{"n_kv_head": 1, "d_mlp": 704, "bias": "none", "schedule": "wsd", "steps": 3367}
Each number is 128 + 32 x the weight over its row's rms, rounded and kept within 0 to 255. Layers, rows and columns count from 0. Numbers have three digits each. The size before them is the row's rms in percent of the matrix's.

# up: layer 3 MLP up, 704x256, rms 0.129, rows 198-264, columns 64-127
# down: layer 3 MLP down (transposed), 704x256, rms 0.114, rows 198-264, columns 64-127
# gate: layer 3 MLP gate, 704x256, rms 0.13, rows 199-264, columns 64-127
up198 106:129158106095099152122130108172167156159130084130161172144095135135113125145155122156127116155131142113114160096144093111118103078142202184121141162080144127128176107121187169141176111133151156
down198 106:087142142127135148149167090127166152138145126146147094151159073119167131102095115138147093083059138179121168154099138139125136138149101123121149127130148151116133136108119129152132104111102168
gate199 099:182131108103072106076137143140176128117164181147136108109153168117101176097117093121116138125150100122138162171178109076091196093123104168122128119151163157117135122137171133092111132086088149
up199 098:131075080197135153125171157122117178110090117112148143107080160118114115165089125128179114223086132141122158168132138111174156135136087126060122100137076127065059113133131141116156088136148190
down199 103:175116125138084207074148147115109193124156148070087178140072134188150148187146158163150126135116133078152135164129139120135173151191161188130090113128166157086156132121139089097159081076109133
gate200 097:103119137164168121102113064097153131103140179096142159089112133187124131125117136133110121162141170175148167159152153127112034150101078095170143125125091162118169145149165113140044159155082103
up200 098:135127162109159138171089112140108181100094161113121150124202129057166100193150066096097116152115079164073146144122096139150158176118142119152133097105185097107058092160118120081153146140081087
down200 101:087164137102120138092101125107117105083225091160180145157097076093133126133110159103130080146143068124136144069086101164138118092098105161127127109108129165087161141122171134146124163123098123
gate201 114:116133078133166095125117190086169147168150143104132080205138126125111109105100135130122106133137129084143129159090142144142098138110114144140170090120129144106104156144121132159147076195112041
up201 110:095125039143076124147094108110104136172139129174163099123120186134085116144137057159101116087136097147113127138155210135123169137134173172146079142136145137187119134134147135145118140036112120
down201 105:135133153164120136152123094158097135164139151183118066117107065131156094108104133141098130103129079103130124121173189163094089103176096171157139093146139160122122139173181134152072142060114132
gate202 100:182165114118132170154190180113117172128133135101192149138128167126163162135127072104153109145151102174142150078121129180133128139141153154114115100166161147130143130089120136125047129175083091
up202 097:132122136120107102104048118118126116165092133110123129100137092182111117059081155113103087130163171082107130147129135114084179101141104122124093125054106111160055142113124111142173122070165142
down202 094:160126121137051098134122119142144092143113114144084111138121170211114199137111128110154146158134091090131127130083129191091119130148057132149103135062140116089190128137124082154146104079099118
gate203 097:090165066089137068124193156124163198165075180164156134148189127121138108109132128143174161093095130132165135113148042147126093185151145112134141148117160138129118137118141146100093133164161147
up203 096:067144112115087108137134127092118148122134161141163087133146113157104060123144163138158183084038095098124119084124112140088135137097126069101174093163122155098087157146139128127082142153154126
down203 097:154151143155120135164072175126099163097170142127143088124092115197062133118138134134192118159085111138112052148124160089113127087150139121118117120104167135122116153126104076106118164104140129
gate204 103:114125118157169107126132167146049082173117136112123132142105127100093138072147109208149162105097155095092115112086093147138125119154128083166085174142128134064108161129201107178045127082085130
up204 100:148147169101147101133109118181136109104141125133122109113191112154078138070134147145142141100158135180183083139193098160078145143173096096114191134159167139099106137181113099092167112066197097
down204 101:139127108123169124146107140143129064132059134109199160126126155087112139155069077145125102144147162113139180120094116104174097124142186143178125145120077156095182125141150129130118164166062183
gate205 108:139181116130170095179171175175077123107139123119147136115180152122130112123111062149148154190136130071099116118065183089142173169123091094138099148167117124131145099090041086137135170041127163
up205 106:112148119144128152092151133138108146146139145102118122137154123192137113047090173105150134130093104114125093119147059123100185117109070144109091094057171100140152143136110136120137154084147098
down205 108:148126135166148103113126162124164144156158144168132090126144079078145138107134129058151160078136103171117105203119168099148096128185088127095154150140083146145115130125113150119158120119143104
gate206 097:164048105116145135115081134127156168137127115135172123180128155084121089160129132113136098170074183182115157115134156155115117100155166118153164108109092184152092131100119105106094126152146123
up206 100:179069141112118123135076110195156136114130175090118096139114172116085139193158077107141110116129106156113086112130107137104116187160137179113171121143141109133144117158121123080205089156166164
down206 100:157107148116156130158056149180114132138139113108091185121175152078099137133106110117166111138122099125205090085138105097114164152102109122152141129231149183168127153101147149163134147070131166
gate207 100:081103130162082095143123177186137153130130146095170136129145157070131152114193092088142087029126158105186142121109072158121186160124144170091078106148177102203085137126143107142203137159120143
up207 102:188122147097177111126123143152184098150162126150154095155173157117146115142144149117136072125091154167158112181138104147067110120077086104100102163203167124120124142140052114128130173076121039
down207 101:157156163166150091127163096105154149100151099141119108182172160124061097092112149150130114151141171145122173161114156128084155124161143131105141138113109116093187147159132083154087105108179069
gate208 091:135145185122180043120130175162140144144160114220159117086143137165136146161150070102102151130124085122127113140140099068094130132050106145186135142132099114088128232125165114126143145146157136
up208 093:144188173087110102141121181165166121192119171149156131068159148146127175170087113149114147195147117083157087141132114087174112150087148115167147130127124173163139154129138118130136140096148146
down208 094:128135130100128066094082100092152108127136116156097134057110075108082148154133149130169065189158124114132130137132116128092118095079063211121101113114119169094113174077099142078080195109140182
gate209 108:180186130159165154138109149151201234108112103119154114082139179080181149123120150152132122148158067136103111155149178150098086088090163119097096149090115159101116136147157097093103135138129064
up209 105:038079175133137129162114146178121102101124102151107178144103064190090054117115147052110108080119098155151126122122133142146132123138120118146099131161131127111134161121126140128129137154102164
down209 101:085119134184150146092118035136108138088123115062080132142105094126101143175128117114078138151157133114141082151101139177142134168098162170173109152186142146097172140102151166064157167135153098
gate210 096:144146095123126105149171162201206163148099126156159136112154120140162062116124109150119104091096114113115172130152120110084152092177128147205106104088168079138126049118138105109084124099101133
up210 100:096162089077131059148144166166188141103084125131114148114167108134153083148045136147091123112096106139140187113140115145079176072224138151188124106103144108182169052120108068114087135165103140
down210 093:096096107141142082105120089075156159165116128165106131165129103108234090116133113118164105160065133190110090142125077161119104165135123100103100091102157119090177126127109102128141087152160122
gate211 097:152074185166127064112169138136109101097104085116164117102142074133151158091169109136094125142135146159101113119097087118097079113150156129185187150136104170079153152095152127153085137069117134
up211 100:123135109120087079144081158111143096116114113144167138117155094168098145139051115117134184129117159120168077165090101148141174149107133115099118132080137124185118151136186119139101112142142148
down211 102:142194129127108136136103134084139142076160171097125121156142174072135102115139121127139179164120124128142193110157120198161111111145116166118084140138160083155146103122156097207128207164158066
gate212 097:110090138134112159167143101123143062066135101124101104113154111178122144125101158149123124090173100077201145148122129116112116118128153112079094119097111120158064200127086084116109128174132090
up212 094:096130099148123192132100150158134109115104075166100195153084149127126202160100135112159152101136150130167064186126099102121113088147189148090089177112095157123113168166140188131120176088142124
down212 099:109146162181111155088159168102101140140162149193177069124120115112104172135157112151059127059146110110133157136147184168112106117151164125116075162162174100112123190112106185110181150194114138
gate213 103:161146138151123121118138114059122103067124078140170073177102114145091132137123102072160144141116128090147104141100086099099199093147157154159105171110111101141115113162147077127059122116128096
up213 107:144161150094179174136153123151104166155139125136108113120093147070105117069138113131158112101137127125148152141191170104093136178171113142104079115167146133098150133076126153115120127075116134
down213 100:147113116099190056116097122146115168088107168101096130072159118151157169119066130123168077090133171093089108118146149114133147115140159165158114126116088135130138112162043108155086116130130109
gate214 096:158167126141113088142177109106098116146104128078078124109222136133143095132089143092149183151172119089153080179050084163153105102076058147064151123139145105077114107145169141119129124084082135
up214 089:080085080161152158149195047097125170150168111156121166129240124120070121175131129131117126128176148176126168200060091142114142155092116095128136088151131103133167149104179047148178198177088135
down214 102:135113095174129069117165108141166105096116140118124154167157148111127132139126145127159103131134141119115091119129127098141145137098099138098143118192125133114182142064108159158128090091183156
gate215 101:149131139165158186168108116070095129141104177143086077151145140192054117092078105071199169140146106084106181145116100108159161168133109070148175081183122103149122180131141143123159038116089126
up215 102:101113097160078090220065159127086130124158127105087148172167157141099172113123131109170110124096080116228156148136179126157135109097144135110120105119116172125100127092135107152119149156091094
down215 101:095171144136146096127102187160139099124094130125142095089153178115123152135146123130159138077106128072190168129132163092081118121121103142146148090151141156126147089137173176146121101143090160
gate216 105:138075143127128054120086136142104060149108144208145107124140147140061166103139154164169165192161078132137106124119167116155222124172136115148136166126120144129074137135110078204119146047140143
up216 099:186160173118161213137179115093171181113148147130069154131141069136134144140122118124104134124118158095126147125144147164124107099093048178094114134136118110158178122124077128116146161168118074
down216 101:088038183116168133118133122138111136130141122076186082140106132126153111107158187110084135047147129118115103111137149089166184137098107099122148144181139126136113157130117174158099115133113141
gate217 091:145116102173120096065122113168097099117126078091152101107141150188177103132119119124138137104159101066095119097145132191146121122167083134106073114117182123169151103098120152103117116118175161
up217 090:118112085125108111072134118191163101123159101121147116175091133170079123152148112131162120123112120134143150112166122112097140095157075186142085130101168100149155102145105128132123118102185128
down217 094:146132164123134143138069156182140118110138137164163157131093138156085109135099155086116092097106157159177117125205103139074153118076183111150056110134148116150140081143090076105138141179118096
gate218 107:156138120139121162119110168101095158216112123171175100085182151126140167082097134109129119107052139154142167125228070117108135115186138138152091178125108167157115116116194104133172145181123111
up218 102:147112126106197101089126064103165107145142097077102162118069110168081133170117073135111146100156101155136109187091098106144093059168110121110147089081150133144105141154088145151087118068124088
down218 099:106124149122180104185134127155149093108142131087096126109136099125124133115094108088124136123159154171107143102072149076160091125099103128095158098080148128146157095147060169172106119107118132
gate219 098:125064162065149128160115132103135175154130079159099065092147095112174128225133055141126155085137148154100144090191116119099142126092103118076104152133140090104136177119125149114146103097141147
up219 096:085160148130074119131152159093054104161164129095090129152191106118123137079142157111143091100101150135154124093138081089104150134159180158140099133106119166127171179114133052142054104129117107
down219 104:081060144127094100144147115094070103157168094123114110164118088066142135159139122113109131114156137113088123081162118027151140105127164172110094158129110122097095142081171130146116113058103150
gate220 098:073128099115135133157145124111146063143067111110079126154144124160142144088126119111197099118172128111108079102134120133185118101124108099136108158224148071052109116114132119135087150158097176
up220 095:063156108117120137154183107115170114202089121127132148141092167143167147104096128103145096133162112150114114113108089106159092099134138122124094130148137108063123118105096131156145144109100120
down220 101:115131088181124146224104154091111108135134146107161128150075090175167177103099120134086123098117085070083087124136123142089098130125134133139158108116100123147096162106102105122125167117162150
gate221 097:126200137182129175140156161071129110105151152062132067074176137101140110125120118126120133168144186119117104146145124127125110099152046118092125103119125134082112142148078088121135121185179106
up221 099:095162123201068124086083099099132129120096135122073126184169101079156105126090149111115133060159151132156090130127140191120088139190100109111068102125154157071110125126100085124042117105109107
down221 099:077126098112109184127119107144086123125100144098146122175161096120133093084106097161070147168152147090117084148121144099106130156115175133109185146123058113154107096151123110160139121118129093
gate222 090:167137143133095098178131096131122130101153137084128140094112116138128146145095102102176131172167120124148122106062153107171073115144125119119100155083129134084174107127106134197157137116142090
up222 088:097129140081126111095157134113123096157140128181143115094131114146077079123151111135111154108110115133101121198181100156121210160118121162097117153148139137157152156131159078068103143123086140
down222 095:141165141123165106142158131172116096143125149154191123121112129150114098161078091147082085179133150135146180129154150120104129184196078174105161132126144202101125161216120088160146142136187125
gate223 101:107132139142120129122152141171128117107139116153129122160127164136158127154091093069112173132187162147093122140196151163115196194064089089131150102111110130183079145101133242138084118181128139
up223 099:142105086105112099086099149123159122137080160054068133114161162074108160092102209181126183040144158072127152106142156117132131119135167167119107179115157130125133173127163097145181131145167136
down223 102:047158127148133129126142159164159151125111068081087103127100122172179149132118146072089162121164140153157126150152152187068127178114154150087107095101157116155132162105155164144126073148115173
gate224 100:129122121135099127183133181151185190115114149076176135132123114113100138159155176116118135138194154118084128147130144170086135108122069148157182150146143119162111090130078138174094117148133151
up224 095:111134110136128165138091142165130145156169136138130199123098148118121138143107155185154145107120149124153117118139141117140152106143089167128165189162153144115137129134188175107149131119160133
down224 102:093181180107079162145148108093159101112150121155155126074126175163157103127131182185113141213156154083140116179123091105132117107151133142116065125107097172129099171166169116117137098105105097
gate225 088:204085179109159076161153183090097149172109108119137101160121174112139094126194155091107144170105101157126100122062087131138081109082140152113092086075131077132169099130114173157131080111127105
up225 090:091152099192175091141090103146115125084100151143100109142158128091178139099134125120155114113114187111140190124181107089066137171126091121144114101157056172140120182136103096105150130139150160
down225 093:090102166108129087194133125113129120128165149109180157124149187127159163105108142149128109130147120133103120097082110129109070118121120146143176105088068146123131144096130104084119142148185089
gate226 099:178152127097131111169125067208141126116135153135084140173156123063135132185121129219146142140212104144064085105228139117141118088094140171164129157142132126189122083146103147061103125137145136
up226 104:093126055119080160136201099115027055149160094094114107118098119186119081096123121114157131071145169125134119105135108163143152131125133126127107070174166089103094084142100088120109142157112145
down226 105:132107148112126183118186126133083056169143130101134149092124144153127158117145123120103209138118137082084184132042124156133120151150061103100104116137176143159144090210152161176149129185072121
gate227 092:095163104136100166151092163147085161101112167163164030113099147175095119143125105106173115162094119176067047098141112135080179124073159157066125151107096137178172139128122099131121083219153174
up227 095:123124131188082081053106118120100147174128078155142077147094128166112151124084113124137128135086084135131100090130163180070145159128126147099131099113070142172162120058123085115154117145117176
down227 094:154093140129130063049152145117128122151111132114107076045094154059117121093169131138067138074147107181119086124108122182134094126093136165186083060156135145097107112155146147144113111101090144
gate228 096:115143128106096145187127124126144146125100197112139121081077113080119163095111072133085161145200198156121118138118115194149085141109118072129124137120136159138154091077084098157158116177188141
up228 091:161168201122035081156073129144158138142078162149128135148145145152115170148097053150143174143214161131162122153105098135079111074139121105077119133093110137149153138102085114118130133154142136
down228 093:092152153108079147113116065138128128130124152078110165107124081063088140116075142142095197119118182134119068169170101169154123124133129163127119121083122143084175178101115126151158162149185141
gate229 107:101145106108091060174096158170148157110122255087152169183114118131141177153043075130089097109072099103162086136165148132109104177183097156199160116135106075125154064169094166123108125151184160
up229 112:110153177180174176121137108138126097147088057148128073114120121116134073134173150120157177147172153119071162095075062112120103090044135137089144097084106144138107142110143157156188098091114070
down229 096:132146111081087105184124081114106118127142195109187120141186104135144135175138124078131111147165105152152155139095092174123181131136103157113083161061119162098162108128123131130081145141144082
gate230 105:151148174173056155124084179152220074193163073155137150119070125107106117167126115129114161113133170179132117166111139160145150155086140114086131104136130161129174144112153139138206139081120120
up230 098:136103105131121113112071081133181142131123132110108112135118141113181124122063129115136116133201121103163102109097090118200101144110045126142136135155150152114083125148130134182131100142136124
down230 101:123155103131182122219127141197084140126097117113143091112133109128145182096121153161140182155088132035138123087051103144152116092166116177134121093094140060117137153135120090125080148134115097
gate231 104:136137100081126173102163092116136187136132120179150119121146148177155108113135106159107148079042147141102104144155094173101161226059133139147128113134105145156141116101135220094162156047086130
up231 101:183121172138100133131147092071116131110178119073112101170087106079154108133098174104101141146122095117136152157149209110114195100157104130094137121103127121122168095108105130119116132154127099
down231 104:144172063156153151158170129123096138214152114106100225093110181177108095146093077186109124133089170097137165123141089112119104163125126106114117114170104112194095072160115182170126117138057171
gate232 093:137104146147186089153172144154070157146088121115122098096104145089164111187142103122133184172090107070078164125094178183124159093135110109133144202160111143080145128053126114179124115104145168
up232 092:150114136138203120136132119108040143141121140147140074083114156078153078190110116137139198223114125098070134097088126151137159150101152121130119167147132173084172132086112131158137139102164173
down232 100:116127152098092098158098162166141128141140067127091091077140153086097144107131136139106211149082166117100122098152146120126156219112121089127154129137160099130165151078183127110184164133145172
gate233 102:148218113142161077120164095121168139124104111120157148166147168139117151142105106133122134115121103153151175135174133165080110160106142141109125158125123083123141213138119132116145165111163196
up233 099:082115132121107148190109084168160127143082111103095071079176125127157083112160107153173098157133155138113170196101101098164158135139098114193112165146090159104179171142150058146158173147098072
down233 103:127158160157191114106161113136064129117147079151093130096095116125109138122086126131129147198131169129156119171156154152071090059081143146170093133126110144105083037164082132082106115139098141
gate234 094:125169146168159106142092130168137161168161156114194094135120170067145172090089063132137150091087102148172101148170159088107118150150146184121093105123131121106084160052081143123090156081125097
up234 099:139103118115136124158166124115116109133110190200098187156062105168153092159135146140109091189147171151117138136060112143157175117138061108127170111113108113103174053210177091088136097158154159
down234 102:165062157174106112142143164163130147167156150129123119117107123191156109180164193167134129161138117130127128103117068111118174094132186118163208121132122100080102092144151137142106093154121095
gate235 099:168121117108109169136105152123151159164124157156186106103094186027146150145182139149135095129120090102102149161122106109128121093190130107104142083076176078100061129171217043162108129142100079
up235 098:053109123148118119131141113128074172094123130104089135058146148117085147071168116130058172137111149159178119123140186112132078106138134088109170137127089153139146091130093174102129136113171154
down235 093:077119106075146141140167164164138144088104145101091097083195114152068110062151119064112136148153137155142137140140167148129165097089075138129120168141099176095101145138092164165112126154156182
gate236 098:159218075207134104156091131174188144075092153098174126096110141125194089143061121155112129127137122106152194048169113149124104123121154149139108152098129131120144154126169112110078123145192173
up236 096:123183143140077136149081080091164153087083160120179104106173158118170083108112157103106097186121165122141151122097160149095193153119153161127163126091126099081067126139147107173074072118131129
down236 102:140183134195101080166136117144160183108090101148136128120119106113180147126139168114120141137121138159167160145132156161120221117149145157078091109139146134075123178151098140147100093101144098
gate237 099:115114065150093126090067121146141118089138115104109109148139148088130099122070095158144109143143137166104135115087134175119158135160162147142150155072120132182172094121125178160143142105149102
up237 107:128124149109151157163231108124118146105149136099191137106047147123116124092166168112096149105144177086128118081130076034117076126134136130151103149135157127104111082082093110087109094144157119
down237 108:118129166152115172092146146159155086148129141135047165163180118132126101156139110153132132095125065089095135190155128104135161120108118196077103159087107132112148129120133092130144097093117077
gate238 100:160171090092139104154105122124141137154115097101095112140105071124078108124172154105176159161126156079138177159118145112144094100105151120096202114136117117137064078143106117160113196115142170
up238 105:110130065111153152156148130125166156153085145233120126089155133062114136140126091087123117128143177084106142149118124107145123121125183075103194184143105127174140103139155127190157147124125119
down238 100:110113151101110101072078147133146149097128127071132183074135176132150138061189161160100124171163118132103109087182113160113059149071139165123123118106178095076122174098122150092092140131138171
gate239 088:167168128134162150169064151144116158072091103085102137124111122100111129123144100070126078128155179130139142102135122119157065181129098123138075107150168047105126142131123186133117185174158126
up239 088:185140125150152196170122176099115136069054094078133124145124100108127117112137118065145100161140175141094118134102146127128104174139096126112127120167164047080107150115079183134106166173144138
down239 090:112062141148128110073153176116159087165053140182129128173103160098089100111098134100118129129191118121199122157091062113107108163160125108165130158147122129145114115104200187137154142156087142
gate240 121:140136111116141117131106113171119132160100142159130181103140126156146111139108150101210118095145098077134190140110077177179162169140196117155174120178113103113128048184098149108161129149116107
up240 118:116136110143121121101090151149136151202133169117116227143116121160123113114096155143152162063075127117122161124139085114184119121142094114124144122111155133148121129156049231078121112096046171
down240 101:142147109135052119124044120143130099168140157133140167165132165144158116086111143152090102122049110109113103091154086113109132133172123121091079091098177081115099145141155200112140107132086140
gate241 107:161161145157138117137112134133165150142097169171060083136115200100096110119116095114169098141175081116117181125067145133114146099185140101126163155130204157082088134141186157133194140130054115
up241 109:141134137176164102101163115152102140126105095149135114049124084109131131118097173110085151116161097136155100174157139083107167139122146187172081111127108177158073093132074084136169098161141165
down241 100:180120090172143157094143132137128140132089214117138129162145082162159124147201086225102123128106111095102119108136137133169121058148100092128108123140121080124120154159114126149134097094124119
gate242 104:065104147106106173101163089136120125181077110157102149126108166117114120122155157083100104167119141116158123102188044188201114127175142104101105150176136180088161164129089114144105094130165129
up242 106:066114190125099108078107120110116133155144119095125170181134174141133095111154134069093120184097114159183120145192154131174108151209154139072154077165151142125114151171064075151157120145128098
down242 103:105119067123137121185087140112163107110119116088061177111149118166116164108140132167185108091136121159151120171104142172087135122086104157127099122097079154153181048137129097133103159113091080
gate243 095:093175112162126109088155141144099121122093145123079204166146078153095121183165188148163135098086110139162143120118114111133121161127176095169115046129124169148153122101127116108137203100116088
up243 096:086165100196139101123158110165150144106098191082094166107154132113073118163130220155174085104103079148135130098135111107119104125157143119132141093144166202141163153173095121101163196123128130
down243 094:070178115091180076125175171182117125123106210123106170105120105100129173194158153155153196102041090062093122135124184109167111124144127089148094105169147151121146100200146099130181125126173123
gate244 107:095161158141145138112164092127134162126139135159110159141164160163106091097129158158078146075168164123108125100104146122145095091085160070119097124077156124159081096041167080084111205161105145
up244 113:167104165144092168097145128051181157093152167143089129148148180084114117138110146190119112133096167103109101168171131100155108122092129147117118119175126164136117167101161165090173192104129056
down244 105:112122173198158174108100122050125154089067099130132155189118128093051113126074091137047182097120180099185140209136139140052092172091180103133124152116072107095094150043123153138141132107125140
gate245 092:092117073164124114133073127124097088057111107081095134124186124125015144138123129097126096113143103138158090100142121138166085115121104208152095075144162131115125109106114107141202144115141138
up245 093:105103111150142099089139137129092130072144098095110144091169154092098129142165131094135096131138103103121090092131135085121183136135101101113116107139115091092111047119125106126212121168156128
down245 101:098117123147158150131146172126120152178190122133105128134068140102087173122116165119160158197131131146169171190168127085105110166137165089153127169198170133072176100154164099115159161092084054
gate246 096:111134178089059082132071116112128092148113080118120112115124209087076115111151117127115116145134120072134145121157109158093163066116136094112156058156120146095099111165124128111133146152104166
up246 099:115115143080076093140074109096151133137107123190178118185070206127121147095111118159038096127134095124144128140163071170115125044153129150141134132091088106088116096154115157150164105097106169
down246 093:123110211123124141120062112160113121131125072116142131100126153110080078143124160086131169110110110101149092108193087142120133094120129106137148086118119115087097144138127132099130071106096157
gate247 089:105160173150122084102101081129108114088118166156130155148090176201124120146088159128110120154187179167088078180092161120127104135148115116159108127076085140148129113156148163124148105115126106
up247 091:127136114153142117111072077122131075161107197084133165123105159226079134143083144129103110208171160133151154153149168089169108072160145102146174159144078091173084080167156153100086146074140161
down247 094:132134145158094126100123072140110133061142160143128156113105110100155165134131060109107230183146132160170151085107078119098171098118117128129108153168082119123063140125092091094103166120178190
gate248 106:147171132128102126175118116173118151076102095087167103096126119111168073125127106153130126141100056062077111168098164076093138137134114123128075149113094124139148139115143132108111183099128116
up248 111:123091137141109132169069143137144163155114108138135168054173132161123113141099140083183174156202073178132147139124116139153105121106076173129102179128097124151134128142154197107100128102153078
down248 104:068109174190157185117121115170107103152145139171121121085139160118132090102176120095125128069166132120149153121164130219160126082135131106118111077165125136099078145122109160146117164176127155
gate249 095:122119129073106112109085192126171131153158064134090116090112158046075089117126117138065140071133149158143137164138110032031168177107121127141183113134063091161124096117055105086130184140123128
up249 089:128121131206148122177173165162087086135116132105154112153124127182192167116176133081158111165127134094154122050113139173161075064155111136124075142133156156133127125149148130125117156087116147
down249 099:153131178127125115103155156132141100107127139221136148118145099112136136092145174112067127127125102127156092145111077147102072050136084094119131060149111122212103057148134091161133147091161115
gate250 100:184177131139121116134084183125181135136143118111090136123153146086103114149037162106070118137083134085151159129109155119108108076186168145156121146101137107165135151141152179145135097130156165
up250 096:079094079127121118162122117170098109160137138175149106085156154157153129111164136178174181094096113160126127122119187202147142121102105125172129127127081178143165089121159127148124155084113130
down250 099:104132094122115157144081122130132117142091158154143129155117083134147133129130141172179138108098105055132180157127110172170140175094144124164181147103123141132195169136117104179113134138147063
gate251 097:122104097114116161159157123104137089124192112095177086121139147121141081066173117131183104177120125131112196131177114181108123193131140141152112149145129178121157161152086151115094143109151108
up251 099:119105166146131109104103124158059114110160123167095145151138113115148172223119137086107164114094128104148092092150143065158112161148095113138152127088126066138083171142133069084193192167132153
down251 098:100107096146151095093150078125141067185191095130076214113152125133123088134102093108162134149109141194147141041126142090155117157107091164151124145148138116116113143116149101164118194152154197
gate252 099:091119120159166094160151099078188117140136124166126143071120107126100108138147153073055106121131141165139098136157079121114134099165153151131148123132154143153071143139135152117094107117153113
up252 098:092116116122154156192118107107122130157140117169144151180125121088110119139140119074060131108126156157150108137116114095108153177139117143180127091120148097141090122103106124072109123124119132
down252 098:122137060089152144127130046123134169099107136120125172124167147093078130154097123102066159105085085114127100153136129136096187110145094099134151140116098167149098104161111136097116118183157171
gate253 096:150125118182153133146087102095121189160109180060103173178137107115135163098118146147100120133126085155171150081140085122138096119147156156103129104127124129118147116114165130110137075131110154
up253 095:156145079168167160113086128106115155115147137117185186102078142118099132096132133147087144116169094107194163093155119106147153081148144150179090127144159115157148127146112095144124088136119067
down253 096:090140138148115153141111085058158123113120071110118155131152143157116145126149111144074143114139064113148138146129132212103116097117186166130198160134138061125158129112139132104133167088127203
gate254 094:138151122104119128103138137161117119039129114128128132150142114161151162095125137112147100114066122086083060140170090137147119097109145031166138120091103163046167108119099177102150115157148164
up254 091:152132102087162126034113164140147119048110127141102126137107158165127184062152126157168135105029120102073107150138103107126100101127139063162103128041092212074127113135115182101208113110143173
down254 095:105115088083154163103123124157149122119082163119073136132076111142118121162069107125132155213108084102092123090119132122161147073105122079180086117109123148067141128115063149150204143100112189
gate255 095:097172067136147104078142168111141058116146130114142088224121096125082140166119187183114142112157121173113210076082094142156130103146200113080064200149095137134094146122115159117126080129073135
up255 102:121130115098160095107150099124103045107138126040132137147110093101142162084086154069125161128113188160136161073057129113170125104137155099105103094145157130116094199111124124104143154087174118
down255 103:140124147106121112121129127085160102161126157139124146162117148144117129118150173136138240071123193086129201155119162135133109174103166128089078153124151170172130153114127127153186194154183148
gate256 102:093139157089112126174051095219109107100121105125138110110190119126106098087106122122160185106140116084169093146126120154117088180157243131111132156109157168135109172105122098104135181101139121
up256 104:111162159097118142122111106194093113072142132095141096134150127123138113095094099126123138122085130132122074119160118145146148210153159133105126117111144181146152128129101114147118180061146129
down256 100:198109142128075062110174131092101149094141118139081086099120108094091181061139076167162147126201090160134118086168165112076143122122132088160181123146149124166126118122168156133172053082056135
gate257 102:158099118068128128116099213130158118139114158084178181141154136118084106045180163137126127107095172082128150147114097118144127139107151177162124136152173120089089140132148172077178154137114076
up257 103:070098146148080110126137141142126141127130110207058032057072111155141159143132124180169106155141134200153101115119138118183072072132119095163100096057100158130159150111161085185085088144182171
down257 099:060108149051066109185187164121115116143132153137151125119086149093198094108108143128107082152110192097104145131169112193140153111118114231181090108092132108133104122126116100102110168154147121
gate258 100:102131069140126104039114116156128203168123095113096149121059160112097097142101126156157176117151160112061129114143134162124120171140180102116132170116079123202169178131146160133091151111109199
up258 096:137089197141144145196179104152102109151083184154109108109087092127133126144174152144131135111104140164159151086120121140139172153130120112126155079135194188136065131135096104175117117156112082
down258 104:125176130137142156144130069157146127121131137096097104001100123104147173112121149130087143136142094104125087081201127147182171127118093121162158162135120103129130078066120121151127136147107135
gate259 101:106117062121143132096131131127146151085157091078132104119140143114099157072118121131070108109056133161164149100150123113140135194137142183111140115160089096102141112208114134089158133121168107
up259 102:153103113063115122133166139105135141170122122170140117117128138214076158097104076119081083043120129121116141097143162132102060148145128072084121049125130054091136062161144120157137088132132176
down259 099:151116153186138115185143123136134073176131145127126134136152137123109166160134186139098173035115119092127121083069113091128144164136117114164084136099166109107129106073097113112106170131100137
gate260 100:144173139181113071170099166152126134169172130128114149130090093113103131164084131127084139142134154159175112089149125082107081168124137111182105131083128116143129142152215139137110156118184090
up260 107:128134158150134050190131158112138138177126159130098092120094124119120118129114178125063186138107182146185125106098132091101121194131144097175131144126127127171142125111189104122108095159144088
down260 100:066096143098143143144121124153090148138166104208137144162179125050152121165101125083096096156118076121185153128192128107113134132149139115136148113122141194133118111083159091202126144113198144
gate261 101:073116130161096170164112136133159128115146125057107195115090122122132069127148128137161078109068190117204111125121160180120082118126147170119131119090159164155091204137127096168143137151166105
up261 102:197121152137137166143098159124114130150177085193152148114158123118135172157126122121133145137153086124065091135142161094118202095088106142146131152187068103090147102142109101132106119143182122
down261 101:151132171150123208152157087140158162106126153114105132124201084075104148122090122090181146160153101096127138110151166072139137207125117125093201124127089121193081093092094095141148184134163133
gate262 103:162182133141115168113125129141106158198130143097170097159144127146161118138097129179089141163120058170131141148122136141145201107112141132077138174154126139137141053177181173112163115083143094
up262 097:199123098164077172140120125136113142140115128127123115135160109097164158140120129160144160183150131172118118147099105140163176116105141134082110154144062169111140091150142179140167122086119074
down262 092:144072044181129138080108130143117128121190105200150114138115108146143155117109131113093093106182147122150128190131127119147213097165161169055129140117140164137166092131188094060124170114126027
gate263 103:108129151154136157098078126117103075092136118154091140132170168101172116159114173131137133147102186162080151150148059086076201156095110123166154122138086151186068114156165131124142112153150089
up263 105:066122120150130135096072089134092056112179136156125108136170179145143129154097139109176158144143133166124156115128086109100191147125137150136168127106097191123051162203162126136162090141184082
down263 092:137123093207124080067083175130113122130153134118144149115134145078115127149139098094141156131134163125090144087113124121128127123135077150139126155160113089136125123117148070117131159163144111
gate264 099:127114182090064145171101180123105109141102135101213136132117186110192145170109109138121088158117109126107117107165124089162154153152154086214095112187142125150111124119137154102106139188140137
up264 097:105119107134164102100153111128110148119120095103056125099100075133088149105146142137124173101153158127151106138138150158132099119145103183046128136112142112134113116133134119182142147071114104
down264 095:137180103081123127129163105162102157140123176108117138088137119141126077112137194081094141087095116092113131103085123167089149131151096115075160153097099145163119107135061158164049146093110065